config = dict(
    activation='relu',
    norm_place='pre',
    tie_embeddings=True,
    init_std_qkv=0.0292,
    init_std_o=0.0,
    beta1=0.95,
    batch_tokens=65536,
    seq_len=1024,
    doc_mask=True,
)
Each number is 128 + 24 x the weight over the matrix's rms, rounded and kept within 0 to 255. Layers, rows and columns count from 0. Numbers have three digits each.

# layer 3 MLP down (transposed), 1792x448, rms 0.0452, rows 662-724, columns 112-223
155120128105145120145131132092143090113144106106102134124157146119130124131122136123092146159157129091121164183088124139099095097131135093102104127143093136139127144159165129140142144098148093147154194136118142163068164125131142125155117136089134136116135165109126128138092091100086125121134132181181146107134122166136113127125134143078
134133115140179147170145131151145101125131133126139150119159121169147128127125122137165133123163138081153107132165125108115186163141117134101148070143109147086133102097123122083093077170099142152146178152154130142148139131152127126142117154086157133107151104139140125093120150113102094149112128116135139126082091115120097118111109115091
157143107148115132158168125115138125118113123109131112138152125141131132122136119098118125133150143116126139131106135104144133115131174126147155156160089111098075139143172151138103109163129135105125140146138133165127125076102141138175096096119134073086146136126171108152062157113157112133141115153133110100157131098146117101129120172127
146133099162144114148138120140114097123158097181141130126105112120166099152098138171110132096116123128144142141136104163121154142069127093185144122114115120112135116127159152144161156110129153116135135115154114123158136118118129142105110164133113151130118144124068129148140165120144101122106100145122105129100138165111157132104171161148
099152118147118122132052116129093142148091149143143146100131106158141108145148129128114153108156151111123136160089145166138091096144089121155166139120103119135082115127142141118124131154138128127165124116132103122153083115129108176091109161112118123109147171101109125172114133107142126154131160104078179131137144120164145103161123162134
119118131096122087115098099120120161102154134138121147168151124113071163156155147147164130088116131113140127120177130094106118131112101084118163115086153160115097104106133116127118145159124124109111087153136138147123138128106182129115121121131167134168170096120146131110150156120141184158119115112158099108110120121132125146110113115094
128070128155123106149129155152151112132125139118162140112137151160131184127165170147142112138133152138115124127134126080116152151127162176137120115120135134113136156137136122127122107128122145103134126139134128149147128134146115117079134156125129128132147119102143152157141096071120148119114123121103128119145139175124151144124125129115
119132111093089117138117163107139110127155085166126124143121108103121104137123117161126146144122091119129161124170097157128152145139139125153132133112080132132163132148111131144128132108128134140080139108170134109156098140115150119140120130106133160146097148129118115146100125129110114111091156148130105137149145153115117147145121131109
112095116157131082122155121150092119081126093153158147117126157142106128071129135146095114094160100142123160186096149149123142127094168122132136133134141147149154151116124137115127127142137163116128163092160151140078183130092144151171097159157113122097084131111125117113098114112119102101110073112115117154153157140142186135112106134139
093123138149134152114128137117123129097142100137109143104132122153098104119151076113111141102095094137124123074106111101111154127128105116137139129128118141150166114130115138140157125085106102178136154114129113138087144118095124136123146124126075138083126107130122092180126104151132111114112159131102131110142126106112137139154082162131
140146112130111085164118110116142120134111133140107126118131136120110142131147161115160074114128115138115120133095170073176161151130112159099180134108108110119133158122135115099145127143119096124154115094113144097123140138101178110155155108170139144106157105115151126131111137124116146101179132138101164134109134150155130135124138151114
124147099139133131133151122155175169175125166130142153103117130145115141087102100124149138101109153129136142165166109134116116121153137150126115146154156099146087139160129107141083115128158132128109119136141105095127147111114154143112136134160155100088149153156143134134142099079148187111138099164135105155116104137140114128094120104134
157115130141162167077130138161153139143069129135173147136130134128164122108089114113161113146101163125102152123136136126168128113147124087120109145152132121125142124138129090125152120068141125133124105128115100164157110114123130157121115096121159128137101168124108130144143106124139130139155149145110099139105064119115167122129113105081
107152130114124135111137148128118148125097118143138071101116097135127102137123100124166105101123158114117118141140117112105106073108079121091136156150098106141131144102066141143145111151178188131128116124132193131115101112143127118172168110134119115134116116146107140119133161150155153100132128125128156111113126129107125138094142178092
160187125158067127118174178137140107141138044149143116155124092138078116161081153102140076132112111135135122093172118139150128131138133130112146080107076148110138128121126123108114123157122127096117125145090138072144147143150076118060123102172118129128134106160114147095082118163186121143117194177128113174121125132189145087144167170121
135132128132147139133136123114164123157130153140130077109159108110141098116161105099173123120147183120088143113131166098122160124158111099129122077099135098106161123104164142161111182054108100120129140066130115169160116114162140131141136113116144110152090118153143124111153115116116161105097145096118127172134142125109113143105072104144
143114162147127148163135138112113142134131093082109132149110148132123154101122106113123167131114200127140138141143145176097156083154128133111135139121145101086139121110118113130153167114100095097164127134157088128165102138122097161135116155108143132139132134110082139122089103149124151101148102157092153130120132112102149104154100129120
131119156072109148126155136147109127121122156136128120127142153159158108144149131122110135113119153126102116148130139114150161108113114150107075118125144133140105085120110098110121107116111121144122145115150088171145131130116155137142129155119175147125160131115104104121175104107132134147190085123149105061148118142128126149128165137083
104120161125101175127161148106160119125138074186066117187131123189118159150135110137150051083145115127133081118090137135121123128150152127126101166154133113107170126090133082102121122118155157140131127132124092126124120125081117087120145172099113075116151133150110120147111159157160136101161122141114104121117147158125132103095159142152
094142143136160160129157138091136100099139103129109104084123159163115136114118153144120166139125132110122186168123104092113172148121071098175134101137126157159115103161133148105124128123154169142132131139157121098156125150115102119094121106180092192098133174102135147135139094155108130158116141104103121126112121095143094125094077099165
104114144128108112119138141116113117099146111131142121114131099176103129133132140091167142108109107074148125137149103140130124115188176094116141175144101110117146118086114116157128159127102111128125127155125118106127121096147151113131139161099135117133129125112104140107147145111137144116103093117095133064096093142132140113110143155131
149190114118117149140114162115102152156120117142113130157143147115110157110097129121154106092166137112108127108152137135146138132137108110121122079134118160136146140139122118146127135113111116081129112121152122138120128094127165114146127169141147125096117141135140096158122156130116138117133116133137105155131166112156107119106136156112
134114126129169116143105122115118097155198124119108123096125145141126116135119123130170102122148125146168110070100141087092150156128122080119126106133148153143110146144097119165106150143085131147131141163131149138158139122133086133147130109151131158129099138143135086135168111089145156153153128132080079109120100100131093119153115120140
142124093071125112137124120168105120132148140146127102115149082098153136124090097076121124120105118169127130106091108162136129106125136080132143100135117163090130123099153151128103146160150136155132113146157106071097106149149125136149111114096105128105131125134178144118148111122136154107165146097140145118103125126128124145114137107090
134097138123108112115152122120096120122104165134098150154156167103115114146148088136155139139103136156153140121150140107091147142120150130144098141189116108102116139128123152120148157117151108120137128189168130130161121116081128103081136129105142135167159144107078139114101101136104100095154101145122111129091111157095096091135123130134
125152104140125104172142117082108130158109127099129093133137158124143111128172125156129132108091140102129134082116127129147115128129116125135118120121092103155123137160148103125120092122153151120118105118140175104145132150149160127127116134134119139130166150173142133124142152161142089103135157146102129154111134119171140089139116119122
165174106153133133141172084179158140129117119101122139120105142136072126147118137132128169124116106133148132129134106118130154135161138162102102132100136104098075152110070148171116124162133107165155140105113145131151119095143120097115105157098144187135093144117101115119140120145105092149105141141151110093105128147098104134157095179131
143158127122121143138100136112128132123115100123118145128086132177124152119140158146158098108105117163145085112154135108181159134163121138080150157131153108100087129086132119149159125094131149141134132095083133130114126194138122101140130112128126106090157163109142134102105156119105165131082116087122118095137125129146123129130107104117
132125109110130134149089070121158086138119097151092086166137183132145153108107119135089144100156134089116143132155145136115095150139143156093143106137134117143153152125124118145102126142162128145142138154170175099133125144143111073114148090123135081130104127132113130139151121199115128159141100143139162086168163086159145097146141106127
129115135073092129110088113156136140146182148129128124127125167138179168105129127176153151080147090146144153080131146179090165163097136100126176122096162100136132158128151084088082160179104130107155119105184096115112091120114134114144113090160128110119119134158175141097092169164138134100117128130159092146141158078121106141098150152121
145123115127133119137136144146109133099114127107142110079085171134178116136137166073134106121105138095120060128145150105132185109096133147155127126153138168147139113117088135105125128137125114094121129103112156132132149118105151100086157144143159106123199165108159119140106121108100122095111064145132110130119147102169101102085151121118
105149097150101113172167118100099122141146122130138093138079160110136079128147168174168132118206175096126131104152139135099160121179134133122162168098150129138101121137162092097124121113130120090115181109120118179149087163108146129168134135103150159163121159105128141114155118128112152092145144109139171155119166145152143154149134146081
119091118156127099120154139101168110134108084129122108144150178164118154138110165104139170099152165138175169098107091140128124150115167121129167137125167131078168136144121132125131148112134119130156134174107148134141115126085128144157086162115135138098126120144128121145114092138113152106124116138111104116143098133101126069140143101132
141146096141150113095155124093148169120147121143109154118125122122124122138133140126111127101134102138135096159140112137100148156096153092120107110088175154150135129179151125073151131112152163144120124102132112153110134108148089101107123120143137119132131176122160099153154080121117125159105076121134069141159168105104166146097107133161
143090133128113145125118111131145142173142159176155167133133115117129121154156091142138131142102122116125145128120120147117159132113139136109135158114081166190137165171105151115111127116119130125065141134146100130129092148103150116136147135111127131152107098145184094140096160106126163097159157146127144117116126112102091095130117149119
116165091140117157133115144111146170098159098137111122102141146123149148158141117157122072139120144137111101134087105115142134120201115118119126122094126087119121078114146088080133082148052104123104161176116162124124130187096143135142111142145126176110159134165139143101114094189115116128165111128123122159114151118130125076126127105104
104149072131131139110138146108144104137125097124166173112155117115072145151080124104139131106137128148106164144114102122137111144111154096118129134157122155162105077145134136082102130084143161155159123124148095099141110126125096100075138122142117157125134117153096106124154151160140135153132121163152120095095163098126161179118126169100
133120083136144151145160126138129142161128114159131191160120123151176114143180135078090145128137092133152139121111120146134123135067109090175168171151145154139126127117130102121117132158149126137117151116124126185144117134097124130136110182147152132118143135122100129113195113099140084140130154173113103161169074111131165151144146137142
130211134136141159184113143136129115153104122131130115120113088170137129147124137142145130114140134148142143100121115092130117164168139134130107139149138122113140141133147132146139144107136077130138123106110116123137101100112125162130079115122099143105127124148132138133152120111112127129161100149146122112154146139102140151093182134118
083144128115145136090155149087103144118108128167102143143113123123168104149133141131120170130109133136119124150092160120152102096130161160151109109165109120118155103074150088136128119083144116113106109113103110103107174147121120113143121137102103139121169098150143109105126144126123169123115115104122153161107107104111125111137160105146
127105147136130177161171100154106130116104142107177137104141139108156125151148137130120156140116134109130143160134121139160104174123095132132141092137100174109103107134133123138160141119126090096122140184180098141112154123110118119141159112115121177153117156120081077066127097168105078185103125145157131182134164063135150155115115136117
080116109086130132110165111111135146112156125109130136114147098126122116083116138136119106147121125113155092143157121146182134124140126130121147138116129132138136091138137095096158150112170112130156126178076155139161114174108121125170168147121131117146124081125143101118131120110134165162169113126141115132130095139127162147093121080118
114134129097120127086129081107127121117195100136132086137119108131137141155129143118129105149134146118084121149137124098110081127142126118096096079108077102111131170116196155129098122139160159138111123131111111158162113133129155110174102143144143122146132110127154117100105131157135110109149124127099124102105109082129163132133097126132
104162127106104151105131102154107142141150132138136167104116125110086121118143152106132152079165124139109174167105127172150155110124112161096109135166149147096133128109110125177150132146155118134169137103123101090100160090124120113091152112099114158140115136157129138159163170136141152105154151164131145115107152129122149144101123161163
161150165146081118118125122128153171155149140172155174104126185146140129121136116119159167133121147117104119162181095163112113101105162146114132156074156124113125155132116166159114113121098092139124136172121134148130131150137123145095085128131162117125099133131147115134098108131143110149138140120097103112135109100123103112075162111145
116138132137173148108115104135133104104171112106157154145134150093106137104137111126100121163187135151095120132143134136095133138142101142102106126119145125107132152135156119149139071123139089139138175135114137102128077133104111168119132135131097122111124169122153168159140109131099130111129164169141096139118098130123157135139120184128
155152123102085134145182134121108110152164138126134111084103097098115132171139115094106144109075124150154128152107141120088117124108130095064117151116143099149139114161127152077152098170119178132140140097130087096136086141125120158119131156118115090151143132106080177111108132162121117158120145163128113084156159143110132087155146154116
126127126116087103129129099080130102141143124106088089137095081121098174114119081137150110130104130096133122137124127136166152118119151132170134108153150172143137133117161104090152129123157103129140147094119137147086124112116150172112134109161123122129136152196108152136119125069158114152099141183142133127133130110137099099119168124094
156103151109131171139130110157092119117105109120141126152110123114119144109110103149123144144099114092165161081121098130136121088136136088086131090120133179122113109124126161164172082149152127084137111096109160127130095141123150121100125145170131114164066141172098149133116133138134131146127158152109109085168149112093136156142104125138
134093165103154122125120160155110103129138115144143113099124113137092123130139106122115130170128114133097121143104129108165132098142156142138131125134098119127104127088130095117138113108141143103159108067115120107112140137106135116161075132128109128140137139147094114122132081143131103070143126074132124166146114128130138119144183156108
100128078079154102088145120125130148156109157099138126120119144149136119123138134101111116116130155144121145127089147148108094119094113134122123067159097139095125139079109118120119113133161122094124119136150176154125161116104093096148133118091145112165116152144129118137106151127205087112169166163123098111098109142088109143086134110126
130127140131140123111139134144128095148122127105118128106130147154094083121145090117123140102120138148145112143133107112131131153101142179121163097172126144130131152129121108114123160164117101096118136134099123118127118110106123141128063091123133173142100114112091089132126135108081137080146097116113104151121107151141149147130132131155
120098152110128087118095130114111115189135164082121129120108172115159139091108160142156143187096122126133124123136122129111131172134125112184143152147133128114140154126127121113106143091119138121118158150124134114142087148135124171120146163139132123124141137145122174134165130126143140161120118190115130118126130128119111097186128137150
087132050127097163149163104165118160131133131103130173134130166160146122153157161181157097074077130120137089137143172100147112112132126168161093081165137156130120102182106157141159163132081123102147108155134076160082168157109136179159110109144141150137153119154110116135181126062096138146110147136115121157122117133116114111124115126186
085203131106096108154150137117138115163117160153186132114131108100088107137137138122141116138151113093148117131132159120098150108144106159123099164086160119135126133122128132124132116115094140123163120156172140124118157136106138136175126112122085137153134118141076122135113122157095125096151144152180140121133127136147091089105128134124
179105129139150083122143102149081148122131091105107138148111140102171102136111164104130173121109073148138168131114129137113126082128100189120131163133120099118154123140108139138133085109102165128123116105120127123126126136131084116098116112155118111122135086150153114093100138161122158140128130134132098161160101126157080098151158131109
123124090157157128133170060133122125074128180123093132113142140139118083128101135122160103178130157153145096139140135109132106115158110118122123093133172150137151151128146119108121131134109154110143118098108151106108118072149152144120131109114096147101111128134143160160118158103137122136132170192134126098088138127162156095097150162106
159170126105154125135165156131131182077139137065147129116120134135091151138149140127135178111138140102147123107156129121141103142119121115143154153106154138110132116129099120075149094128146160138090139136116175140117152113124145066107127137140133129170107157120141122171100137146110119158170129168127125115111149126132117154202134114113
131054173162147096168114085120157090089096126134140161103179156086150174126110114145142101104122097119135152161138118175149102129145112124133146170094115087136155131123135135109153099074115108096157152130103123179125112084149137117178163150087146124140096116089157074100132232108121144171125138117114113119118122115105060146085123084135
100144117100131163117140132111152118158099122139151114131132184101149079135148107186132110112127141089131101131121130082124173154141106143104160143114155104129149122133096110128139119142181128143110161142113089136125124140159178154175157121155121132091145095146144117175115129148127155100111132122145096123132133126156135137128127155094
163160128071126124118119148138156144112092108117145108132158156141193148133145169110092187110105126149088123103164091135124156124139091156134105118123137100090146135167112147169161141122097091149109152129085121155107126185082156167133104143084120169096121173117123106121164120142165101111128091172131125123163124143132128094132117067163
159132148169135095126132139153105121093170147151107158134134104131130131099115120114136120095120151135128075111156119148125098130175110119124157103152123133144125157145171136122165148131089137135160119152120102105105110107121165104146170107120080134067132097146142121123131110129168135123111172129148144146135109148101129149141079165136
139149142108107082104119116102097095120090147109126119150151157102119118120100149116132158112120155073114110123111073144134142075155153111159117131096075133089131093107106108080150135144158140115168119105150095139110099125132107124137134127143105134140129099174148095129138114163106125129155158148149089113179116086116138095135134110093
# layer 3 MLP up, 1792x448, rms 0.0921, rows 663-724, columns 112-223
132147131076142088112139127111131156123140144103140104132074140117124122103149155152103169125133154099115139123073117162145100121092132086144146178129109093146167113171142149188121144121153144097107103106069124116104073119136125140119132123169105139115141129112125150149093113114156098114107129160109141159191153141119140164103155112101
128105111113129147182120133078134120134156102128110150117153114109107124146110152165166123079117135130137158121114111105117155118086130177156129129111125138097134094101170098147117155141168117149127118147134113106141123150174141136078124140098110144134169109077108132097139136102136121153125103118131120143132193172115092103103144144119
133112141114120111115096199170122124105132124108093146153156149139108153092109139117116134154136141136124147125102143146138116138132139161124084156164131155144134123163112107140170099118131122142143102157115111096120091126117127097175109110134114105094114136104141139139138091139091114109176116109132118090152112136109127129114104104145
128088140115112146125180155086135114116141107061114109174115116121124148123123129134148120170136108128147143116142133103100162127118191149102143116105134153106132103122122101157159142147113114137105110101185117145148124117131149099178142100160118134119133105158141119137147124148111142104109106159134096153147138146130132110110128109164
139138114094086142090110153102129120139140127150145093091112137113186148114120136132076146118116164130119117099134106122165118137111163146160119109167085117157121098184137129114121141123107106122147116141132123128132148159173117102140152123165089119114120140122087119140106166117148101124133136099113174129148086142161149120145130114136
121162128090092117141167101141112128131118142118109078117106086087135111111108131122107109144111114096187117118090133165151147143098125113118169148072126139118149148159143110152085148113111111145114127136110151112124132124122137144144127109162142158127124076142128098120143143145125155144153130152126129132084123129124129124124140085139
109116146151148142130130132130112149059119140082165096098121127128153132091121169108145099161114151167128126102121123122148125122116125094133061120109146141122130119111148147122151139182090157095109118148127130120179139112134128131137119133142135118137141136108137132115160143140126126174122155099127111075124137133138142112095147126132
086148157076126154138121151090186133159152168137141147090128117143158154137098115159153153183110095093146147112168146133097100117127122112142079146097121135092120158123115120154129102126114127124140111180112129141135066123153127100119152107131146165150150109157128119140140123123133145118158183136115121129133158063134107146156102087147
129076107096092142118114146101181174111082100135152120091110146107145160105108121101101135141151109103138151143119131141128111098115135139123136152126112102109162155162125101133138125179182121095142124120123105148121146130131160127136096124127139181147136125104193174083089167071086194133144105132138129105108106147152136148058147132156
133102133092128149126141140141103123148119101138150091151089065119116089131106114145124141147147129122128148116160094147123125123126118116139092163140181142118161071082122151130111098147132128099132164147124150132090140108139114145089098118140114166157154184172155136105156172121098143112134157119127133090157117138108105076086101111178
127124131115152117112152105095083124064142103144132097165131120110145138129172108100104122123110094105107144104129117104165136112106125098130123091086107174104141156090172110109139125093126116152145127108128119139098135098146142103131136122117114118125122115108118142113136166126114097117088155098125153129107148144060164133127146134127
139153147167118118146137138105134118095167134146132128154123104121112130120108182098107086122163125125130140152110113077103124150100122127151145117091124160139158146119111121178125134176121111072130161132130146080097143126111119119166095116112105122105110089147149137096151110123092104148116109131133169158152170136127090185136175154144
159113126133124112094102135124133123182137130109125131126117128124122146107153149135108133101111165150139121120120141168142154150135162154159093126148118156105109176111135165101108115111089140147136113112114149116116120142149138101102103151161116105130108101116144135086158103137162138153092117086137130142110124173111116115132147119152
095095114157145097104128117130145148117136160148172133082109139096177128098187141124139122152137138127107143117088139093138131128167154137159144112135136118134162132103111131104155126128137119113070131116126091139147084162173172133213132130113110137091151185097114126163173138073105115135105118146165138077138134117076133150107137120129
115124131120100133099144107152142149085095092057076132093081143131083125115100131117098142180139087169115127144134112120150117128103141120149124169124090139127122133128121109102159099172157173144106133161121155151091148154127114160122124121125139136104135130089155101116094147152163147118154129126165104088135078129107144123121157120105
148131148130131111119120091160160165157127154091135151102143174133143138151079133098139113104133106129138116115094148107125103133087158112150113132164092168145172180156136141127127108111119106135141130086123101118164112137148092156101136121123085121116106126125158147122108126139118111162126166154181124127143132182096098080133157110108
147103092128164074097109104125144140153124120108114142117098145116135106112115157116131144137113117114152151124132120145105103137159118113136129125102143145152091134135153140129077120177152126116114103135119136085103138092123096114132125159105102145154100149116121140130128157137120129119107124119113151151112120152089123143115132112133
117136144129181118142076119149128149130134116099147134093111125102125091133101181099122119180107080148130160165145120139113129103120122127084151132113118144122058091178133146129140135147105111098118154107144127135139124163132104144104107106144127171121162163103116094119165096130091158183090131114095115147120111089161146145165133110122
151093114087112150123114119128122126096136134141099128126139138126112144178137147135107140156136113108118092132131116123143093086155156132130105132135149144119151129090099124170109090098119094147122139093141115137101135107151157133155118102112141130134141097144141095176125121135130106166129115151144144132122118152137156144142117121113
121127121127142163146142100107185142115089149172106120139112169122110135109144110158138123156121123155132104142093127109127103141133101160144064124155118153126087110134134120135113115107123145155146152124187163137155147127120114155104139125131187140124151140168122159120125118116122141128125147071106176161163101093119158121142095109154
120096134115133097111107087130120113108146103111158118119125145128153099125102162138113097176105176126179111135124060114110137173101087134174105147103100122113130073144132178119103125126157135158101176129089112133132153134107156149096127167126119090135090114116108142167142155111102131126128156160144130161127125115153138120145147122148
121136129123122147134124135145150144146091146111147084106125132095138087097096129125108153093123129143098140171128123144122139129112143176128091117169178107106167128106117133100139109133133088103164083111132124139089117164160184125085100137098174148094113147149061125098123133100114142137108126157197182098153115173134142122124135134121
121143161171212120146142125134136176163114146134117119096138133156138152099135147167157144154105157104115101143135150100120134138125158153129142202134139139142089087139129169109151117131097128119120139101156128168118113063117107158136136132124096117121133112097127123144117164117120125119125074104119101169115150159104173137127130150171
130150124116140166123106147143187125107189088128154107084069103166130119110121135145100111113150093102125106139106098133142129140121090130083166152086099154161151105127094102142112121125050172145113155082111084148099111136169111153151111110111145164150119123103174107104127153135139162138106158119088165112171138123165160134125102128109
127112170157085137151119138105168106098137109173156135128119151087147127114103134099130123152153117175148123152128114106100099159097136170131144134113127156097154143191113139130112128138112136147134114119155087126139117136091140176108142131113101107126157132107140144115089121103134105137102105114132153112147129115127120155096159139139
171130133126158137157137157105092087100119109133101137103143097135142139132131164149112098124157130085096104121103099111137132093104120131146105131155132186130148139116163107081122119132117129126139115128136122136147120148111159120126107112159111078138162088122161171114119137102132106092141105110129158118168130108165165124075134100143
094076140135125148114123101153153096131109142130090087117147103117135114132097091116107167130113149096126159123098143164107096135126125109168108115122155110165153145139129107153108124158108090173148131169175131102134097103103142125136109141154120133134086111149108129149127105139124076117139159144116152142101086124162066130110161130113
127157131105103153157138154133101146108166174160132137125122087143114135165165148117136124144107133111142122129088129138136154142099112129196120160170132128086129116134140154105149113157105170095128114132146125152129151132124172190140108134110151139131130110131151098127085116090096119117078112129105109153085095165108124139125119135157
145143167159132085138124130114113096113099111156100145119143128100114089134136078070149098104114186080113120140171136078102111118173119150191114099120102160124128114176097170126149134079129089132157104134077173145131133166144092112130104159099115093138092161159122112119162116139141105079144116143166120099087117164134138142155102090133
126136166136137080107127134109179150112132144164099140126151099137108104140124167136147178139140121158133125165101134140121104129161103110163139101122163131119116139150147142107138108066107142125151090114123102148108096135161086147125102130135079105117142160132119127194153175155143160129130155137121102136138105133099141111112124156157
131130122160107106128109201123143099152105141102115142115142111147119163093087080140148147119099135104124082127114139078142173120145146129170081101118117115130152087139103153165109154127135107171137125110114092110098101137184075175083121171152138132125125137091113100106093105148122091159116089101172120127152132129095143147137151111139
177147165072122090125088129118123100111154127126127102153100097109122146159126098120140086084123156165158102097110157118112154180131119098081124132117166156160113089150146110152142106112134115156123146089151123104135176121124109179109166134114103109147125124146134091157133152155155095137137115105101081124138099187118177150102117117110
119115184123173129152160107140094094080100126117150124092131138154115117131131145127123121144124195091109155120095131088142110128124112166135119125148138164093127086102108092174119119095100062127119114135108151146112116107103089149143131104133151144126119084097124109123091107139119143091132110144164144147128115161112137110151133142086
107163134134136102134122138123105146112138125143080175135130137168075144086116122094148138127146128098134114155146097136145106132132121111118069094152133102090157038111100080095142123122107171104116124152090129120152123125151098162129141144118099111125144152099078134107133132164143145076135100114144081164145137165149161156151136146124
103075165109131122091132102132130103130140158134140154143120158130140151116141121107152146165159133155161132131185156173108153107102139107156128099147148180149120149123109148115102146152155138138119127097148107103136174107131161139140120166125117103136111130120121157145146122086133133093147140100136157124164126148130135168128149166127
117105107068126134104103117116109139138156117133127129117113132117129128132146150119124139121134115104133092127145158107149112090086079141124140129129104151145121139141134143141116103160091133144105112124157105131116147149147140136179114122103122133123125106150086164070076137106156131080097103143111121173145101111106129143151108151157
124095100118142107123135168110166143116136159120127123152142145154127158086129120102140136152147148091146111124181116153102166148179133140130120086122121136137096123102116145119150139125107179122165110123097119131126079131160117106156103171113122112143140113075142105151072062131113132119114081110141130143091168156104150140101087111121
167081112112125152062140111151125153114156149118114125120124161061134109116142139113115143125086125111150113131124158164140165103113102148165155128152166146106152130122112123107116123143095172155129126138122123117109164136132136096119157179103182129120115124113118074116153119162150116151107165107136166136098090109152119100119081148137
121118119124118131151095120153175143137166124121104123092112099144091126126160116120118091118135123144139127097150112139154124130113157086114111129088127126130124140184115154118132118134116132171143183094133127174113117153133121143092124100128149137113088149110119156122125115104156096130141134160149140097130163127135148145114093152158
153142096175139105138111185101149174137130127138149130137120083149154101119125126160088145103134171169147164186138098175069125162116188113126081094128116122134124083125191115122104115140146156142146127100118112130140081116158108138086123117142135097100109085119148177140124116155110128090158151154159139142113127108098071093120104101139
120167099182166104146142154111122130110131136157127166164128155103084133141091128159130145130145097158098153140107131122100126161090147141130166131097126151144063128129079101121126134171125139101128145091164117133092106127093127155117125090143107142135113091162148140132143097116131148123101126122101092142132104139157101131135166161073
145092118143159110151151168176145137138131146121062162090123132123167107122117201155139112126110136110166146116163116132132155135120103122157178142114143135125100102157134104123120090078065110125142167130139111143135185115115124151125178107149121132118123116136088132149132099111153115134084136172142131141158134159147106140140156116141
128100148157142115114139148087158114143116114187094103128100116116129158111166117139078119093138150136144104139132147126123153081155141059131152117132169117147172082111123192118164116130132157145142116093152148067122066128087182144167146149091113108072136109144117121133130138118107085145142123154078135126184116145128148145139106105124
086107146132129132156177147134111130109140154094111112157152075146094126146109102146131078105123111135154126114067120133094122106132126154100155094159145149120119110145157093097113113129137129147140144124122137108126133107128115122131131121153107155173145111092107119169175155124141094121130123156146142119118159139144177110130112106114
121193125121109124116155139125160141145109125134140139125129113170133083133115152130154165116089156124190140159112163117127132104114123126126155100159097123136157115113102094105143165145175134099143156119128113123102145064135160131121097131150149165123068148160094072096146156063112152129122108095158145111137118144176131147156154136149
109129107142165132092107117105106119129077171096123153147127140122119163103172138112129118137132088157127143087113142123148137130130136134132107120111131148151097163141071107132097114113139141169109119108141124184116117154122130096110089130144116148109149153155136095145122122143152137105187109112122090164115123133145154151145099120165
140124121131173159141148171182133136133127147153161163113166183174148123149129149101113132125139179170126149110136146103074134127111111148084127139122112095141116120151083192200120104102120169122152112130119113101110117148115101101181125153114119131112135146086113109122132123174126155111155130077123112111156143140152121135125083146153
106139149140123153149115163123163126112156136152134135125126137125127129129112174143143118120142142145071117164125171106112134120091131122157154132121093072126112129115117141139113152090101120162113116129165091125113138125122122139144132115112101172103142122086165119115114078137149097111159117118138170129086136164113157076121145147152
121152087138090132154137073097086165099162123138141144132145162106130130155120149100120125118163122061176146140133130125130122115160074117137096154130149136110147109136118184131120130152119116160160122200137120130168117173131108154103196132132147154128146109133172104123107120136139135138130124190135147120135148157107148135106153140145
086126152152108148094091124133179111139109109151120158169120092138126166139144121150176096120139147148183124137104090077127131137067162094144137188103107163139081118167184164138126117120088109137143162129134132153129100107136103137105102114132152154109138129137138136142109112171122117110131145084118132157151169145163163128139121108124
113139131125130142122103103154113144114109128170130151125141090134110141149088169142094157128147114097127060137143146133104135119133157125099126162127137127105138145141119157121186108098113130167131129131129156189135128114125154110112165114117135102139169142118099177127137136160157112135132159117149138103158121164107130099128104144098
164140142127137164129122131184131132094122115177127127161149127154121151187126091095140106100165135117165160088137172130149138099064079169100119127122161150111108134118142171107180100171143126179142128138126128160113159101134128059144086105142116164130104105113144076143111101134158120120135146061141147111156146126144126192124111105097
153130129146149162103101116110149090168127053178110123155137073109107107114169135105110178145114132111109132162120104116149132142092120111113140098119058133126088148148138094140120097124177126151159127161145094153160082108114143143100127172123063139116111112115143112174133103146168134129100111075147116122087122115128152118137162149095
086088120116144156106101128117130149106125149115120147117115120133144117126116161121127162120138133131117095121118101145129123167116152137116155083117095149125113150147150144149186136095139104132127124082117089121127141121148091121147107108099112110145110126115195128115130159173088127110121128143127141109079151123097135122144096116131
123201091120093156149144150100145149162067170134156166139132118159123118098129117157134110139130179111142117115152138121173114169136147095097126102128110129147090159106104147135106151112135097128089172127160155113127139123134142134148130158122157111142113147083150162149160144118123127116135124122113125100115132114163120110114088114139
177120158120125154158102156137151140101121154122149125145133112103169145162171139164086129124118124095113162107139116107108149145079156144105121134115095143106098114113104135130139130122107114118129141152189116161100126111086131127145106086131096121119145146118153088126058104152123126149078137098155163143173115125123131127145082117119
107076131111100120138106118131141126147159101142153135126112122070145103163060114141077117128156131118124099169120117125104128124128159150115145136131097120139106109112102167179079121135081146118134105130137114137099117148133114147105142157126161129107170126142146118110126137145148155127128126101140121156142128082121073108089126094154
099170123099151127106095159149120144163136115154170124142108125139101132136118135109105100072117107119144117108125122054099189113106123126127152124150139126139090081145112164102115164120104121108119106114122138113184132203113148115117139095136095117118134137150107095112135075172098142137124104161110133089112154141101142107147157139123
123132090125108120124119136130104150082155127086095162065082113120134144116124138119147134146102193158113161097117134145126140144170158115137100149154130120152115150111139158154113159126087115107140125127151117089141100106135115118103111128146093148195113101132157130133159145113128057101166145144156155131145076142138136130103114093120
127104117140130115105121086069122141109142131116135131076097122140093093107153115118127087156116148112155125160116120140125101120118105089119158126122130148163093116069175103130132139128160146129128110121110183130180143092152142097162165095135118094150116140112123144117111133116084129136164151105137087155153150125116136126117121173111
149110109104115179137114111113134144148102107104131157119094109165122122178166126150131131148108142146105130164104127160122164094125131116157094113122124095120170130141103127129129122142183110165115120112109160106146115157113130117132114174128170086168137115135154114151132149153122120104121140113150155140143123095135106148149152123146
090076133158130131146169121174177152124138107143098116112116131092151101140125157153125128152124109183146106141187124127084102151099123143142148126151183118172120139149136144156111098118107111131122109142124157105134130120141156139091134155139157138141122147097107134111092151141122165128102104162109131109132159150111108123109125106161